Weights of a small GPT-style language model, trained from scratch on English Wikipedia.
Architecture: RMSNorm after each residual sum, local attention windows, attention sinks, value embeddings, a smear gate.
Training: a variant of Adam for these matrices, 695M tokens, 5305 steps.
Each number is 128 + 24 x the weight over its row's rms, rounded and kept within 0 to 255. Layers, rows and columns count from 0. Numbers have three digits each. The size before them is the row's rms in percent of the matrix's.

# down: layer 5 MLP down (transposed), 3840x640, rms 0.00807, rows 1940-2021, columns 0-79
# up: layer 5 MLP up, 3840x640, rms 0.0165, rows 1941-2021, columns 0-79
down1940 106:117122128127178145123127113145150102114104146131107163105110128148107140094070125119115128142169111140121162148131172119106135115121130124155151115116135139086130152152099159104174150139085091103154169126137134121146146136138138126134131145
up1941 101:103139109119115139129161123139152129111156104137156127115154170134109083104121117086139106111122104107133126153097117056152094107135103105112107162126163099132102109134146160155140114196117107135098125089102130114122153147145057161136125150
down1941 102:092095123156162094158113140108131126126139139128079131129167175138121151163119117089140115162118137113170143132167124141114127130147138156176069132116117124114086098143143128109141139079102103133130158128099141123135152118103132115106135140
up1942 103:098087122141175077171125112126164129129115059119094124155124141142128129127110103165103141131136109141137078128130173167109120120127111146164117118098136133140104143105162085138157159117098108120142124107135171134131111104167138155116116129
down1942 100:160139153112120121144136120183146161113127091110129130101165126147145132079141094108155120139131137178158153097146135120169158100165150147073122162163164100116125080110159099122130146174131128109123114109120125115142092126164106134086107090
up1943 102:140130096118157124157145084115147107163146159095112128109133124132126128129072104148157156124178116137139079141114118123135130090094152156122122101133140138115152107171155113151174127112133130122112126144118112134115132109177094122073114137
down1943 098:104115123132159170123142123141134126128107172157153159147167176144148120122123120107152148122146105113150119115130084072161148091149121185139151115129100138115177103169096146114117096114139098144117164124141119160124109092121112137130104106
up1944 098:122131141113042093154129118146103137135164133136127131090116142134083135173098153116107138134148100122146102120117114104134096059103101136078107167106124109118129125177114115139141080133086101116166109104136139132106132142127133128095104114
down1944 099:126110137155096127123142110130128098094145133094133170122105148132099127090089128103139099143149150124112113143146107171139138140140107172124135159126102097132118136155111132077140142113110106156097144144122161079138142092124141112146102117
up1945 099:097119113139168101130161097143108109159168101128161133109158107133134114138108115082089144125136185157140122131158135107158071074173122129172102143157139127112126113134137111088100142142141148133111107105107070095102161129158155081114109127
down1945 101:137096142132098127077161128101139133104130090139103146124140139172093081113166119114179119099095173098095131151127181149083119087126159098110108146129154101119122141137110121149118119102132140102153118148131128139120136139152130153160163109
up1946 098:127129143113116093130138099113121119135103136104123098108140149185152166168135116130113137109127193150066084095111111123107115139078096166127077093125140138129122130100156122102132107162116124120187117089092177080105144142090126128162107129
down1946 103:108123116102123132158140136143153126144098110132118153101107111122161180143123110154155107162096151124127114132161120143107130131103114145134100102143157147097112139131131091124158128088148128121141082126125147146129134103160176166139158118
up1947 101:130106120130134086155178126180110171108098115142114131164141102089126053101139132121143113134110144122107135115164141129123142130115117150157162151125085124131103113185080143100117156138089131138093112119101137089106121160142112125144135095
down1947 100:168115124126113157114091140133112102061102091143159117159168122128125142124134136113093117133089109151159117127124120146123150060137086130105150136129122091163154127109129140103110144152153109127088077102108101143114143162111100084125158164
up1948 093:124144126137090116147145129146095129177174151094130164144174125126194113109069135133106116115127131173115154113104141159143110116166154119147151085146164143054138119126149117093095148102139119180156116113152167148138114119154115127137107084
down1948 104:124136118115179175155111123141125111161192132091126085130183138125106107162131141135091116124155132146134105095090147131121137146127132115164109128143152127155120076133140112098153136136116162105150129098114108061101132103147120132094120109
up1949 096:111148116103117144099141126117114123111138134110113145113104142147107149138152151127125159138160083166134146115097099092139114102122166105130105128111137119139143120102161105115167110142155151067084105100117139120101109126126150103126086135
down1949 100:137096123116160130159086120126141107170172117145101161102107164066104189143098140137113137124114120146136135212144090159140148139103059159133134117106108126134135131105116121129132137118127130127160136123153131185136136075115156152133151116
up1950 101:144117086113134139121115118096168102127118133114140142078062087170120142140160147148143160146112085144101112120158168123140142162117112124135147090096117146142124111151171117163131091125105134123104151095125117118089104142151098152104171137
down1950 099:130128117124159108134145129131111147101181127094088109146126134136111135122092142143145098157112128147147101162137139164121080144110109159105102138154151121105144157124120143151112202098151118118109125123102132145125178156190117133153146118
up1951 098:104128106099153099115141113125102118130129125125149102110105101125159119108117145158071115118123108115115160136139153090119128130087138110132119161148107161103167129126128123120126156098130063144171114130117134106123143136081120117128113160
down1951 099:160123140120145151109149182138146131131121126119175158101136105163188078142142144116152122135120104110113149139147150121156126134131131128155162135100178113139109109122080144149133088160117147147121111114143129140130113106142104107156108116
up1952 098:151091112093117140108124164095102128156160142148115136139135146121106112140116140143155093107150126097118110128107087157112127169169091126174130123143181148163116077143129099143156140133109160142176122101122105109110114096114146109093112097
down1952 107:102131104116135108141123131122128097120147134128130102175114179162130164148113134132125165147095116101121159137108171106187092130139135112126098112130168126136197123127113127111137135138120126124099157098141091105120107126110100131144150148
up1953 099:132097138140158094146116150108113129103097151099130151119117164130124110080123163116130090138171139107121129146161140108133134111089108155131139132118168137101126169167111166121160124101155153158179102123159105139095107126116133125158108160
down1953 099:129124099107134111183117113136139118112118097126076131163119164112114157129144144105114193123156079104109114142123175151140099133130141130121118109140121135128128142129140097137127129129086086150114139119156127171160134110137163136127149126
up1954 107:108101117192125084147140121159084113111107142099137101166117072110105134080168113156102093077137123140153151147152098133107129090121123106148131115153143109124119112103114115135178175093127123117129111155147120157123118153140100104095140213
down1954 106:147124137095101104116131122133128146137099109105149125172116096110145108148062133141124165136141152129135093138139072166124111147107158154144130116092175140097134130182149115123124173110128113134134070102114092136106114167109160128071093092
up1955 106:132123147136148136145134121127093188104110115140109137131121123146114143100158144207140120119103107101122111159121140122153128102071107119129117133148145139128112093091141118149168093134113133120136110105123128153150153122130095175144146132
down1955 102:153128147167140155172108128176161149120105151074151127077172143114171122120124098161067143111147115145138099147134133130113111111130139163129094171087139125119121127130151097142103093118122153140097145104120109122095107141125135102107125110
up1956 097:076119124150162137131140115173132114131122130114170152143162139181103166150120095144134144140111147133100115141136158106142117109130131109097123130161167111174132124128132138128102147117128136112136107121111118140108167125173139174097097106
down1956 110:112109163116124122122161155153142152105102129099136133129095105142101135113133122121114122127120189068090120112132126106165155121134142113093128128132136157091111140115131103152161128103140125105133167095126118104125147121147134140123163135
up1957 100:136111149119122144120101188125141137132115132148125120140144111134137096120131150127155131179137143096087091098124080132127193115178105114066132148129134127177147090203142127160140128185108097103138117105118102102128127163124113087115140131
down1957 095:121144130128153132172104090141116104159127132128116146114126143112125106056094124164100115104147162157106122163062164121143134123105094175163122153164131169099150110114108127166123160120138132080140068168133123180123161122107118147156154140
up1958 092:122123128152120132096139107166151163138083163137149145135147136137116105136153112118133084117125161146117185103094125136119137118141126170161113143109127094171108136133131121137151162145163129161114100123121142125143180133134152133115125079
down1958 097:108107115150137103148110130085093138115118111124107148127141129118120115115159172154097134103075109156138114140144097134139166114183085086114126130104100096125176099134150145115111138151092148129111119111099170130107102131119126122085137167
up1959 102:140128088116091103125118164099104137124115111080100153140114127138122087091179127144130117092129124105099128144133148107156110108124169130104129139164128137127147152185105183181127131090082137114100193104132136131105129175162157141129110130
down1959 100:129116139131099133123094122148140108128131116122147146079171137100162140107144121120101154085157156127149121149111140123109104086203083122128156141121142142128147155129100125159121129128129147166131113181138107106118135188100163111099165120
up1960 099:114103115151160107126121134143133083113112145155147140147142147144102102094155131137117109095128129129123068118153136130130136131148132143177123125127126131110100122110135125132094168115116104180144113124118140125123145117143117110144112129
down1960 097:117142142105129130113109139110120157119135099118146104099120109126113150139112131090170086132144151141125162129145134147080110144139120089111137156130171142148113099100143131131096141076100141139110115125129100129136113114168121131146096104
up1961 098:135125101100132135137109136108137122136146112118150171132105109113095098094167121121155108150133150108147095109133121095158107139125124109125153118122152153157152191139127122163124137110125106124108138113108109135130119152149104186142142128
down1961 102:124128142166109141124112146149163128099144094136133154110111138082138095076127109133151158137142133097102156124126166130122121118158138113155099132078128096111137150119141141111122128114112130174099138101159140110145110081168136118113201123
up1962 101:082153124153127126135136135156112139145159081082148129124122144134104132110101149083125168103154139136102136133101109151147114139115137090126143101127130114134176138177163133122136137125123139114114083104153154158126062126153137184095116157
down1962 099:118098115130090091120139110090113127142109112127131120121133151094127134176140127123126129084163126144166121141092143158142104135148179154113161111111135144101126114158138174133106140133140128153124113128069141155133137146104140110132140130
up1963 096:124183170147108143167113107132098142131119123151099120122090122159105085139109098137177095133130135119136164128153121132107159129146097128113127089111167117136135145108162092103175118154138106131138140123139151121171134099107131140101134133
down1963 102:118113133110107135166137152130136138116157154091159142170099108130160129140108142126098089102092132134148094130097106134133130166102103132134129104150091150111125103109152123088151113113180117129140107126136135138163108126127127128144084117
up1964 095:131113105098113123128155115141122120121151138153143124132118111165131116136169089137085140098129099087144179178148122132175110132108123156144107129109092153164148135111158127153145159168160115194127089110156165070093093141164096132120120113
down1964 096:095116142166153126081138139105132111103098138149128159098135094113116169143131125114100108130113146131111124159154173114133150141175161114142110109103134151154146140145126121137137172099113089157131115092158127125118148120118183151114158125
up1965 096:152134109140172121090101120152114133171096085177162105118099177094147161140133112091136115149107144126116135165176102137148131154113125148125189169101109084097106139117116149123121139126125131147101156125205117041140135100117137123139128144
down1965 105:104136150111153103119094125103153151155131092177134161113123118127133156097118119142126076167171133121116157114121156112132127180123129158101123146077094129098099155084073165103083136133127103119148115148163125107177103145144115138141162147
up1966 108:107080136095094132138110102130112119133127166128133102132101151141133113106137165100121132133120063112090149140129112116165136157124128075134135134151133143153155129088149088149141137133142120156129094164137132145135126172110099161125089118
down1966 105:149110138107144113155158158130109142111143108091174151132106122107123140140124109137132140087135144114163092142124147114112138115102145102147133100080149118136102107101086147149183151122089159089183129092142154133095113180151123173145123112
up1967 101:151132153122167123114163108180141113090142161125111132151169101146124085134147127147151135134087138134151123164146159138116117164115121093134180145143179081137135129145091117148155116151161117126139154141123131124111145078125108147139155123
down1967 111:132082101122100120127138113125152101109079133159129162112115136134151088118158103152068118110152139143137122115154125123129145119138152087100119151126124160139146177131099146137138120129119069126155156097113143104136152132098127116157141125
up1968 094:156125115149128083104124109126122123164151125147132149158135144150133182099163128100127162115141151141099118111181133160138135118109135149138076130119129141125099129104133150158152158094109152080134089140110143148136070114106133090135154151
down1968 102:133185095111131111090170110147151131144107117102134115099104098165182146135092147169157110155162120160132123129123141123119132159098108159073134104081109141105109098135125083166177152091114114097132108152165130131140117119129122106107158132
up1969 103:160109144089131131152145168124158119118115143125173114075118148117129158110114139151096112106131102104122109074102123156153132126124113165104108103153079142171112155096104125132133094148159110124152136089145101105141153134140128158120103147
down1969 100:122138133118129156147173168120071176129126112112145121121116107147109131109062159179108154131111110130095167131112099112130143133137129097143134114123146104131148172125161153120122130105134152107123136130177162122129115111124145090150074166
up1970 089:151114153092137123114143155091158164125095131146124131118140094137128096115159174109137103145106124086125088129145135148089138160157128077122127135136174109157156090134141119133152095104137161168159105111129146130099196116135169113139078090
down1970 098:134125157139147139142162089144130124162152102114116163109133131092083168168122180109114135156153110154156118090106146164117123138111110095136120109148138125134141117120113120146133135129118113097167151082146126160140128097163122128120123098
up1971 100:119098121106123130094159161118098145126166145173107106103137067173109115080206101147110114101148123139089119109134104174152125138139167109146156122099126180120139165145122139157138131156134115109184135115136106113138124157113142127121154149
down1971 092:129144127191150131129106145110155103138130150101094148131149161142114123124063118113117098123136127130100120152125145102066145184155142165163131185142088073091153116131141136097146126105107089153111137105174112104121101106101148115085185113
up1972 096:141113118141132152152123127155138121165127115139109130103096101144161108132145131134141140121100097139089125111113160151122144137107128141133138108120106138128158164095140122106134159153092153171144148118097144147118141173115063151127100125
down1972 104:128124126125156119139057124128103137125130153147156109122114152138114171098101148146149111157149081136133126108122137113110119129134103141145110111137151090113129093101102136102114119098108124145146129094130152150175133098097172165113119158
up1973 107:132090098127158138180138102136096113120176103159137182129137140136123158134122137105102128100138101140124145092137120125119159112158111148128112139130101123077127095183118154134087155113139125155142160115107106091167123136145112131140129127
down1973 096:093171113125122153130116105135095128169159167099157137123193164161128092164123123135123151180097169097153107109139091132131148079124120139116090127128113140175111149155150133177157169129143130087122135162121134162127126132156111139120116123
up1974 113:104160130143170091180128062158166092110149137104112122133161142156126105041137125120107160102128148110162124153153157116135103142169096157128150124102117092134131112124152091108112155131141081144143151146167122159117151156088111165145142151
down1974 122:115131151097146116126119108130142118141121138141104161139158114129126109104138129103117137133136174140125108144142165128122118117118174195133146163122100141078140141132139099117184126117128055129099144115131089125106158109131118125127186107
up1975 099:080102127146140137109125120128121136119118156120141115152104176169126136136146128125146126099116143144194135139115153104132135132119116162139143135183127093132148134136126133093121178126103113134164108104129144134163130122121101160129120093
down1975 098:141169148134118119123116131118126099111149141153138105129147162138107100142119125117110130154123154113117107072128128124145130127177148146114124113164118143137174093123152144138106136120129149143117116157128126085099150119085097165134115108
up1976 098:131115176120123122142129143114135157129106109118091152124110157100131074146157090134091101094139145133166155170163140140183190199130093134142108146161104130115085115074106103140150118116122148157104121146164104139136151090158165114146118102
down1976 103:122106130154159114104161119116121103216143183174117110137085127137149151158135112128099179154123158142141108163098112094134160133110128152121119101118133145112106093143113128140162143130142141146141081127130146100142102119121121127118082153
up1977 095:141087150138145110144183153155110141120145149098100088136161113115137135118111108101104130119120157152162096133132130113126115109115124115147092141163109130093114087123127159106122087099119132086108122094155100123176135102088090124127109124
down1977 098:158109110122123138173143111155146109132087119155114135132115097145115142154107132141144121083126098073138110143122122171141148119137132111135152157116107152105164143137171122145164102137131127131159124131165118122121149167112123122152109094
up1978 092:143102149125111117164138111123084124151149122121127182150122129148166079133144173123139140130141139144123119138098149100160110136124138151133114141187159131144119119103109172136121141107145090124105114142112100132160147160122125111110117133
down1978 095:137140135126165137164148133152126125086127109111104132140121115110086163096142093111118119147152111133169080116173185114145143134128149118158147117132170125144145094161105093175122112095115115109153063156084110180115155079120152152144090104
up1979 096:108133167148138152157141150137113136162108100130130117135149156142130090147166125084084132157159125136157134104091110184150115126131087160082133140132121121142116082097163078121136118136123099102147093130143130171114113069116099137126146117
down1979 099:115114101124138140181114115090105136088102076155096108147160172130126124127118086129105131125130131144167109154144129118157065115103119160104087146085145107089145147125102126126153145099122147101109116104111120145116109094129175114159146143
up1980 100:089094129153101128126090125074144130123127186135156120172103130120119101107131134147119108093164140118125140152136148111140141141131171142142122137115091133127113163149073134111077115153118177129133153135190115111122144135151146105111118140
down1980 099:109128152098117145165125132168105119133153106130117155085133150151095147147122125100108117105127135146144096131115125149142107120134125154112156142134108109119136156124142128127125176129100135144147134154105145130108134124129127102147142113
up1981 095:133102146133139074149090146140156100133157155125127174123154121150112154118080133064100104180118114157131117127129125097168132109162112149143112117105167100087158149146135107108132108130171136105101085163105130148105107157108134112118140131
down1981 093:159153169144142140124131175170145126129164148158145134128115150130139144128120129146107125129104129156132153120118146105097150101161136078069150081114156140138152135109132108099082140147156098128095142194117114121126132078156105130113152138
up1982 111:132139147130144081144115171108123135118158139112129160123105136133142121077139161170133112097129161133102111115104081117103078126120160143137187129125131144102161116137130151170115148132121108137164081116147064138112148129142132136142116125
down1982 102:123121145169109062162101131110147135151094106099091125169178118108107123095113114125111108132121126140115139117108152129126063128134152123135102163116097153149135119123163132118079119134156117124099072106085124133153143138141106155092137130
up1983 097:140107121120098100145107089103129077086150143122082106149140099118112103097143156108100140097106122153153110115158100125144101117121091105155141158110128134115152112169080145108125139157140132148162121126137106085154122081152146169123108136
down1983 097:121128144131120141108162168148140151150134112136133126150131115103153107148122102129149138107145112119143119139133134123119147116135164118129093110137127121141137123132108104153135095115106114117069116094155136165108159140151158108091163100
up1984 095:097092137145162104127116144122191127145095147112112085131133148132087107115130192140121138137145085111109149142158135153139165116135114109097118120106107158145141087141154156131138151117112114149115133085131144104103136165167138159186111105
down1984 093:115110111135116117163148117148099110155108127101149118099132117112120084140119124121112155114082152130154162111143126184166157147173123122106131150139103106145141123113159113120097124111146141151154116135152139154127160152124168149125112127
up1985 105:141158164086151151107130076122124157112091167149127108102127144133124129140141144158069128163149109092123136089151132106147128105153140134106133143154117167146105107115120114167133119154110098103119146116113103127104129152117134079182108111
down1985 101:108123087158125158159156130122130137177141169115153122134143134124144148141117123103178134121118112104133089121149098149083127065127108096124145121069165133188117148179091107147102145131125108119144150125084117151126126141134115162118145109
up1986 096:131114072163128150109181120126099091089129126125087162133131150130165102153140126126164145102097131177162103111099131158145131148147143142142166146120066125095120089151159146097103124116106152113152145089163086084127139123119162132140112097
down1986 095:133124087118135127059121127101085153159135134131132115123102152154126155149159103111131157068090168109077072153150083120151156102087134087154113101137138146103141126138163112166128088139128128148108066134147139119170166159145124112109125114
up1987 095:134111153127111141118143118128135089086147141073095138154145095147120109127163114104111070116125118109121094105121138136143120122142147137135161134159110148106184126076140140147125091131104126137123129127091142084103100159099129096128118131
down1987 091:114148130112101114100152157143076149107170123131186149136102135114122117110135140153123148153190103159155154111100112145163101076080105127093149123134128067140113096122115114127143094144128152150151137082131141144102119097156120121175127117
up1988 100:103118113151131111153118137146101121111119147107114127126127109108094092137151118138122112144167167132127112082109109113156150146180133178107139166128131119076191123128085101116121113115185163113148152129156103141207106118093096085190136096
down1988 102:141091143129143116098141148135140124136084130131181120102137166151132123134157094137157144133156136119148154162150118106158115105119143138143121111115110134132080071148134132129115114155099096145127132134158130128076135089131158156130115067
up1989 098:094131149140155150161130140108104081149106117132136120193107145107151160130150126128126138081138122107137090096114175109134136124093102147125136121143111085120134107117116115162113127109119167153095155173093126174106130137154106150152123164
down1989 102:151131137128153120108134118119165126145094141125154104125113155132104127123133073176122140158100134113106108146140152139146099145132091141109133096168172134181138088120114102170130142102122138103067138129101109151130155146096152154113141144
up1990 102:094104125088121130168155114135104115115188156112126144117122103103143134166111108119117121140112112144146129155129152105121130149126111132120114150141159158121163065130130119125146125134110126085106139130080143170127135147090133117110111097
down1990 104:138141100095118130155097170097138141157149129119145143166136069094126109140137135147112140074120099125123133150145077135135145133099170134126105114099120126089171142145136139159122139187107155118122090122162129083081115132090096102121154127
up1991 098:115185128142115107131113072145091130096124131095150102112089156145144155114132130101190145195105092089122099160086134138134133136109109152149180144151189116136095127119133138139154122123155103137144122092142088115109154093129099152136108126
down1991 104:133151151107128099088130124161154149149096109117163118124160157121121168105153138173139121127122133082152099146120103146134114129146107104156140150143174074120083131115169138106149115091133120131134135108133121115115167161106105132110075123
up1992 101:123127096108082111131093125161126128131103121128096145113113140131111139136137099122118130096109142079125103149124099108141131141127128133097106144114149125121115104100125117126152132110099126128062130154192122156094104116116124172097141118
down1992 103:091107141108140156195117130115144124128107127114124127127116148108109097110141128149146151092091140164111131168195119131129111125119140137134129099093145109137126138153124120132127113086123149118160121169130125133126111132154125112152168150
up1993 100:157148116148106147110146135116125143110128132127169109122146127130106145152161113165132119179124112122128124101122148112132162128126141131127130139116113134126128123089140125107184127151118117109090155122124114136134122149110047147132086095
down1993 099:120152132127116117116148092130116109103110112140093130145103157140099159115137161140163087169093098132162115161138147140160112104162128134144132113168128119115129116130106141161081154190114116129102130140150093151134149103098173162139182115
up1994 115:115122165125116097131121102137081116121122148142125101131144165133120201129134076119118094125125110133162173146168108123144138126150099137132139135153161118143164148111121133144148109140060159123125147134095102173143161152091122128161135129
down1994 106:124158096135125132150106072137104146130179125141122127134118169125157149094201126151157133152106106130112099131106135128157096121090106110114120124139128110115134129088131102136130166143177142132081077157173109139100105119151148124098139116
up1995 090:113141154143114106148148124094153155092096134184164167129149117085120102124103150122146147159138150123108106120136103097154140159091118123101147107089145148103103130123119136118085039084109132113105158117131096103094086124111104169145100157
down1995 097:183125103055120150160130095131159136139110111136101149119132142175137147104109164138113136134133127168123117112110092138123139156142119202127135125135109081113117130118131136155147121129146100112124134090124096154123125092102131119156131191
up1996 106:151090108152160125110187139100114148084106102114113126162118131107142134149134121098149156116053143134102186115146132124120123136113158143127102078157142164129144137144107153124124145134103145193143121120141124101127160149123129138107132141
down1996 097:141156122100104128156152145096123107156107154128160079120144155131156139137132080114098139118086106104150128134142134102121134104108106155136153113154123092115128136141134169131131078141136140151130160117128161131128128161154112107122121123
up1997 103:107098149108122152098134173123118072105162155082132170107115112182162128116144145103103132156098127140147197128120126108110140111099118138152165139085122111109131130103104137141131119134127125117115142130115124107077104129180095176118147120
down1997 092:121105105074112105128077166108099093120140107151165125109138109167090165125107155116137134140153137105138131099140154132138126112122144144066111162129094128124143109098080125111130146116125129086127135137164120133181104112135148138134117118
up1998 107:115129121099145075101129135140105118147137151125110112168104132109146121117157118156095140143142096107140153197106127133100120142174135160139115119118151153091118153127110117179123153146113096171106159146125083161149129168094095116141130133
down1998 103:125176130137118133125136115135178135163110096146137089135127106112122137157173149125101113108109125096095132133153087146163155141138087128124138123078123124133119142165101169105101184169137102075165153142124130114091115113131130162133162146
up1999 106:108080140133065137148154148091152150153123138128113108131156106133116132146114089114098100108164152173120098157151112123143103137184136115121121129122144152104097096126153140093119100105130095145089125095130129142106121130076142134113143142
down1999 100:156151114139143106181116112143100112134139147159157109138144127109190123149140135109107147122157151140175153137068079168125106104114145108131140105094114093151140100135084124077131147144132123159126093117089129104104142189119144130139108145
up2000 097:090119106138132160133137114124144100132127138149117150154122072132107092081113111136095113100127140134146179183132119153152158133139079137071151113100110149094101083127143067132161188132119115116160171128120143084166124137098119146120108094
down2000 105:126138102097144139113151152115120182081139149085114127130127134115155145202150111136111119136097137158099120135152115109151106148136122125156116078163137129117126120127136155156129165174145147162118101171159138109088132159158104129136091126
up2001 101:155158085090146127134130130131116126159129129167113121106114119120129109133072116114139106106159115118126121124144137147141128086136093134096151083139128143103138115072143072141136112090103138176133097163129103164143116142138163132110122123
down2001 105:113143116152130119096124106135124156112140145134133124146110130126165114210167154120137128117147099136168164082104111157120166145118126141139141137132137130128115110191127127181131115134100139149163127110119108128171119120121170111113146126
up2002 094:125142165108123091152147135085077144151086113147138110133140106136085140125118107161104099161120154094135133094132138122124146134100129126100127120135149109093162159089129142126143068123119102141164164152147111116087159122117111161127147150
down2002 102:134166128142149148155130123168142113110141147109146149105128111160143128127130144105138148161129111155134132129142094133144106134129116120130090117129115072103096087165138110169128129130131117092143178147134136131113152089118128126105121146
up2003 098:160142126133131100143106124102134129114150173153093183111117179143073123111172155157122131144111128131120126117165167140161143106120150152094076083097137126103127120153188145096126156139104194142137146132089137107122129157156150128119113131
down2003 099:142102129152144119114147173125102115160115171128130100174122092152120124118109105109142161109137163156093152106146106109130167132134116110140162158092093147120146158108129095122115170126098134117132078146108110156151056092137119107055111153
up2004 106:134130123131163145182147099163119134140123116141154149109141118135151129148186142145157110107146144156109102132169122143134156123134126182104113155052128120123130161104121092109109078117176107171114140132161113161139108101090147121087142112
down2004 098:141144116145152095101086128112143119142135112148135136118144136121082149132153125129145170124103105096141154130090153142161109136159117138129140084112088127146134092136109116106116141109116122131091159134127126065115163105134120165130106107
up2005 103:131118079116130120149138149121123122176120100105183123170104124118129129118084132143107117133104182151138136077095109101105154163119122100139161184088134133142156089128125134125080127109126104101136102143132099122079130119103131137121116140
down2005 103:137149137128120095120128139152136116112128148145112123089146127146133151097147119121080105153082136111110120145099108106138134092117134148160069123124118174074089139138133103169156132111119125119096140148133121135122113118113129140082153127
up2006 102:111108157147153136101093142161166149089131109110131124132108136094125152107154085137106093145155140180114122112131121133136138133122120108093101118153170092127135131118115126101139102125135122137102139111124138154139149111112123147124121123
down2006 094:131139108078082131136137116132115141100093134142151099141152108167135115151122155174119097206130117135117116142098114094129098125141154124150127158114154084106114144146131133107093136176080169156086132139176125116129106177166140087131090129
up2007 102:140119146117161163111091133133137126167137129159178147140124106165118147122125110104117153098105119096100129118126129133140096097146092145105146121115100133089131094159104183091132130122086131124132151151158169120112088149138151150178129141
down2007 105:115118100135142112113101123148127129141141088109134122151113137120153135086130137163119105123113146194166151142123097134129160112098079097123122147061125068108136114136131150106131113117142111108087121151101103125127128123133148122147143126
up2008 102:106138155147129123130135119131110103150160119148135080119106157153134136123165152145129119127126149135146130112148105149132119083107142152127105140100165115095094122165105130138126134145087086110173135116109082117104139163081130150169135124
down2008 098:119096159147150119083157102097116164133136120127153157093126127095137147170133114120103122160109117112123104113108104105136158082120123106138112117083147116145118091143156108116106108133135154143152124153103111096098134123147138167113107113
up2009 097:148153166110155118133136144123162098127146114107161140146140103099117158151125125096118104109152101120160157153088110156141106123127134137134139168114121181146108109108119111103176103117126147145099160135129143161166096135123096155110161113
down2009 099:072113075139111123133191155117108156093127126109119106148112110181153119169104130150130086138120130117157113106182157157126139122174114096152075148123085125147109095133121120156153140131122149159112145135109116112106141136158100118107146130
up2010 103:119134127170117120120125113161100160122096147093123116127141173105121138142156074089126157121091146138093122139143093127132158164139133120122161163132096092152139104138139160135106139138083143110122114125153118108132143149142115074102131115
down2010 103:116122137153144109140166143111134184106118135153143102132129114118153123165147163133121140112137151102151125153148135148108117125170150121124139135111122148104067159160145136166121112126097110124135140093087143119162153104101114100142135124
up2011 106:135124166184164125141115157131120131129090120138141096169113168133137116133149137131127111087127129134116137132125124125133156187129151177115109122083168168093119151123114160112147135149069198143114115129172113145102146173135124120125110135
down2011 095:132173125092092099123158141099082106120132171135139128131140149149100130163137173118091150119109083115141138132105143086144157116138082118144104166149138117105146102140124156147128105129127151114104092101156091145111127116140134123156121106
up2012 095:124114143131185079132120124137131168120176100117095119129103112162159092155139117154126118111177149158089098104123130141116145139098155109100127118069110151139114090114131152133150122132108170137106083153150126148144131083113168131149124100
down2012 100:107143092127138110168112085126126132153137148099153106131091130157181132181141151108124129158138146118150161112073129129122092139193115141141154108105164092116117093086086132164111115155128123108094125138117097125150123098082134165100122117
up2013 096:143131174191142148120106095158116140170109154157146099153103121120106202137144073130115114145125129143112164175161152144131104124198135150102146114079117140104127113108137122147129134105128131127129145111151172136140123149133087104133124108
down2013 097:119134147129109075143145162113119136102150122091129142151162150159115107202114118137140122146121156144114154113140087129090123116127167090106103140119161112122124168085178138154128095134146104124147123129206133092124174151121108157154112117
up2014 099:138121133191119119181132156125085140166122147124061167133076133095117113146146156124140123099124153143080118131142128128093129119158111173105100103108148162110157138068130138152097128128103146119171126151148113129166135130113092111097138112
down2014 100:166093100138117142130129124142126162102124081066153109065155123109145125112134148164085135130122158168123144138084128105135140105145112093129110124097155143128142094117116133094164134146132121133088106086117115120095127122135122141122162111
up2015 101:106141118138115138137124110125128159099133102136136111118142088124124162096119136089104094155168137093083100094103117122139138121137123090152113138150143148128126174136168109114116104134092102170113103078091142175132149148125119145126150108
down2015 098:152091158087141115139166102129120118111167160147136170094128143101131113126129161090135147115110109123160119154095125168142112101120091126113126156126123144127163154147142102138141116114165094126115176168137091143136152154121132085131128159
up2016 101:100156127153110108157114121150126121170116132124127084127095091142126121127203095144143108092156091104157066151111116103167140144169124124113126172147081132154127150143107122086143115092132109138088144112119125148132169139172116151120051105
down2016 098:117106097151172136116167117146150134112145081147111133159097132155116098120131142088174112152093116113107137148166143145177111160097149115162113131140093117138149159123139125157131132151119128105148174160145196155102144141136150102130186132
up2017 098:142131123152159101125161119151100165124129131143140136147135157161154096134115138127152172089117155160138158123106128117124172135098126162124106083105158101154165151140137122117142090112087161085136088131120104102123119144132110112097101150
down2017 098:106152123113134145124115100166118105131094182149120165140147182124119128125169127111101143131125126099126124119156134146165147148157100094141124109206120131143189099124113142094165083110127134097149140086166113156119122101158117180094148107
up2018 096:115119165128124104112102080136112105111117122119137092082116102123108137147138094100120130136126153124149140144081151142137139130120154149139107204119108121108127120149140155151154129121119125187111126097134076087126156145129148092137160134
down2018 099:073078165121108079112108174097133147115115109138144158130150110133117129116150116180098106148152110129132143147123163153149131152160155159091123138119110104163131133123119142106118107098140138093137120137105129162142122163131155171106106141
up2019 105:147138104149130138098167134120171107137160083127103165107154116163136129154152110140118151079138161123112137145151155166079129159132153086120146112102161144164155122136140148146130146163152099124171084155140173182089122128179144096121145111
down2019 095:119112135133105099129122144118122124108065107084090126136138123142105115153138162144140154133107146124090083128103108161144124096126114076111113093117149110159096112128162142119105100132065127163124105147131128107101123150130129149148136143
up2020 104:140084155109105112152109134099137154132157135106132129120138070122111162098106135127113131133103137134079137119164067132117123191169128140089105125121141137142143100126141100086152145180135087152140105073120120114122147133150115132150163130
down2020 103:154134150129091059156117112087129136137135103153119147152127140142117141155142114128131093159145166135121151140107132165139148136130184112162108122133176168110109167131124109178137155153178128119161098151164142135144146117116107134122111141
up2021 098:159108120095126097156103101160154123127160145147114104106179119152083138112135101084152152115165184128146106137120093145174110116122082153110117082119096157107158138141141153139140145140184126119077115141084144148112130146092076129112114107
down2021 105:100117169132106103156143179164148174133152102107097125130088104167113160124115057138143171109110152102121157108155147145079146176160161077180054124152103166099123121154130117142139100106113113131189122118141116075146147147121135109127134115